From a checkpoint of a small transformer trained on Wikipedia: 2 heads of 64, 5279 steps.
Each number is 128 + 32 x the weight over the matrix's rms, rounded and kept within 0 to 255. Layers, rows and columns count from 0. Numbers have three digits each.

# layer 5 MLP up, 640x160, rms 0.175, rows 579-587, columns 0-159
082065089131139167174087149093047126093146113163118119182169122133139146141174081125086095107167154111151161105149130111144159093132109114074141105101123154146132133141116100141148097129105148143100100063135085082186146114120109109074165099147134128107162163107133170158182151077157169117098125133083049098066157154150130129125162105141081191108108187120130115155130133144102116089156105144136162128122030060116180179124189155144106143118117110158117100143148136129132124131086156
144171174108110116104129130139161130125109152055128130049117148147153142118092112201151053107074088141156170137150128111155120127051142134150111130128134111110166102099157143055125153186157177117131112228142219107158151166145134090143069164176117119106111046152155187153130095099114145119164095136119091187092065102157064155136125089141220162143127153188079101111113066134142141189133093162123133132074058119199098141118165116167157092120132166119073085155085163133120117127135109
129118124114111119132144154123076159104170091182153205162112138116076118171147132067133150101159141118135154130171097097099094143111131120113110126205135128096207159132131094162153138165147123097119144116129082157101134114107113092118076137116166072150082176124184105180122109105169064154090102107099157160109119119121101122138102100127136202143102076126082120141105138161100153065145128151185138118122113093090175132098168086095120117091149122135112106128110141163098143141167123
101135122082152146105086138167131117156094130148184133120166181165156134168133145127130123121171149091154076163082139135102167124145150144110137123087171114108107108129146095128089165118124129107102104126108109113101102113135102128192091140119136143158153070165153173121140120104106116156137078121137127159136143098117089138116131164098149117090177089076123103182134122148119157094153092177086120108172154134117160140091161125119140183124122148086138108132102144136161070206154132
087129129105151131072191094166143147140087064151204118183154141136105119132169144121116154081128108119137139127140158188097082083123090138175095107116099114205138132176172064137157110146176181107140164142130166160126121121107144069211131126095059137158123105145056176148154117141127099092122152161153103174117148167139151164133090111094116142127165086157136157204226142201097165142065131147144059126058114124137094162114109117109123155048118053076123141102145110153177125160103111
057121137105117123070116189093143141105171105165098104099156162182132185125133159101079127160120146131065157161121087118059119140123171160170141075094101098174177133079162101108114114179104144135112141086146129157113134190119185085090109120111126150128095063088129132108111093156090141145117091146087147150154149141162160148178173098105113185100102106125165217177151194132150159141121119111173121180083127120099141166150157126123180123125119115083139088156136151195120172147094085
131145163104127070082185092121123102113181107122165158095080120136108117181142100137177117164108129113108161120184169069124122120145049092146130068159122139134158112070138152143120189179101137146159138150139069167107128164150142120115191086146127132150102093135092127126152130127134093137128091145041143146132157091140136085135120150149148108152059128139114118152135153148118086115114121108165124128103133181110147135094136095157132165054110127130132130085126119106112139114134130
110112102114155179114099103182154200164125148131117185123135098119104108162182106110150196095153171123160134111143167070107093147117116102107091117102102130117107104117112136093127124137090092112161076176105129197130131152121133107094127141096071090141112085080155149118100132138058091126141159107153132093149099124196126169124120097087160167113161078115109140181179157135119142094176184134083164154097156111077097163126074117138158168125123095112157090187190119143102143114109110
182187108123136143148144161148158081078149189122140102138110099166131131114147084156134126072150116075094117183099140125142114117103083133095143131140114144107108188109168085103128171109095129122109098167107176151126171077092129215069143116084153141129124185169118128078095141058145132158130095096081117142088127093135126149192106105161128155147138095155146058068184121105107082164082116134115118135076212083182169140143140105119134109119086173091151122108091095114116138112173151
# layer 5 MLP down (transposed), 640x160, rms 0.176, rows 579-586, columns 0-159
120148115142068069095150063126097172090132123087146135122134111148105124153162169100164097180120074128075125127179112159118126129178118114143087150185107075147145130150106156121052109118175117110093110128112149150108123200095080117146180130089186156108135097134127149143166173122113119107189113115092110150186175109153082167093129133178090099109124126178081136126179177158153166076135108162165093154188149121091105134095161134119085087117132164133141146114117132182169141097128165
152113145142064158150079124117079146098185122096099176179150151143082126088123063098060165144132148161090111146097085182068158124121132136171111168119158126124103112100136133121160147141151185132174118116149076144118093140144112191131107124053153080116133166111098137119168061092115184189192150094117125143142175153147112102104122132157086100153138066119113113148194106138146180141124110130099136127115186129107108107119164146114145203086143130143137137132134087164145164154143121
152158145134125105102131170157086197124104153114122042106169157120167156132137160151107171140143158142104104153104106135171133180125168114099103201122161111138110149116098141075118117142084193128128132171150119109122149124053096115122084162142094149106129113142156118055141159171080125140153131135132136130116132148130134102158177092159119132094172163154123106143126114114140119127155079150096157136135160149117147156113156099099107078119110126098159113117079150139165105080115129
151181123168093111130197117139171097158112119112157063184115129113159143149107092129115124167160127142169165150191118135137102142148117118086153153139143092115085133117132124160124103120161135140139128088102125163110105111112082110135125133153121102130101113092150130105110137136112137114102086142137111098121149136159151152118085121124071099153177128157130104069142096107139083157132050179106073097079155144142105141065070118159149161075089171104110158100153092110073113107129109
184137172158101108129107091126094112136186113120124111114081171136116133164122131174106098130169135157070142160157211144183141126105069109097109108110155087169156143076084142080094099078141146111143148111131150139127081111084114201170140167152143093181160143123132172062097108170085168122180202152166138110146179074120147114119138146093107105161159168093063153145134094138112105113133106069090034114118144102050113138194127121165160135117158156119114122183138156164076172142105127
169139093083103136092175145057191131184127135110165143161123164120149180137085125110113096114124158134113163094175164117176117142170092186106111156130122144158126160109177151156187135119091156157118103135135125139157159165159135032110195066155043177124134128121178108180124132126166103117117157155086111117092061131151100086101075110139140157161164103124144150122113124091132127143154083149115099169141107105083105095073097117147103107151083153154179130120156124113123133133053194
123140155121116151074059102159119131134141183117141128120101185090114092134116198144140080134128086151140147173158131077146141148131151107106120100147108151179112071144122060098142139102168176166126153120107153120110180169146178113097112110124106128095175113175090141134126109142122128141119122129130112099092088191078147143144093074181144175125186135099076130159155085118140130105120130130119115122094131155107095154113133078125107132084153144135231141151114107100160086082160124
146112117057072083140097124155098125127077149141172131144147155156122163127133110156164080103131092134131098131147117086152080094193157157137136205128148125128123225141103170176129133132108102178164132149178158136165114123129146068144158157145098140113115076122055133119166144129106126184108134205172121098123155163157166090120128180151153124135120091137155137136100143142143091111131146140140077127099148054164132111109155111086172111202106113130090091113094106114165177122121110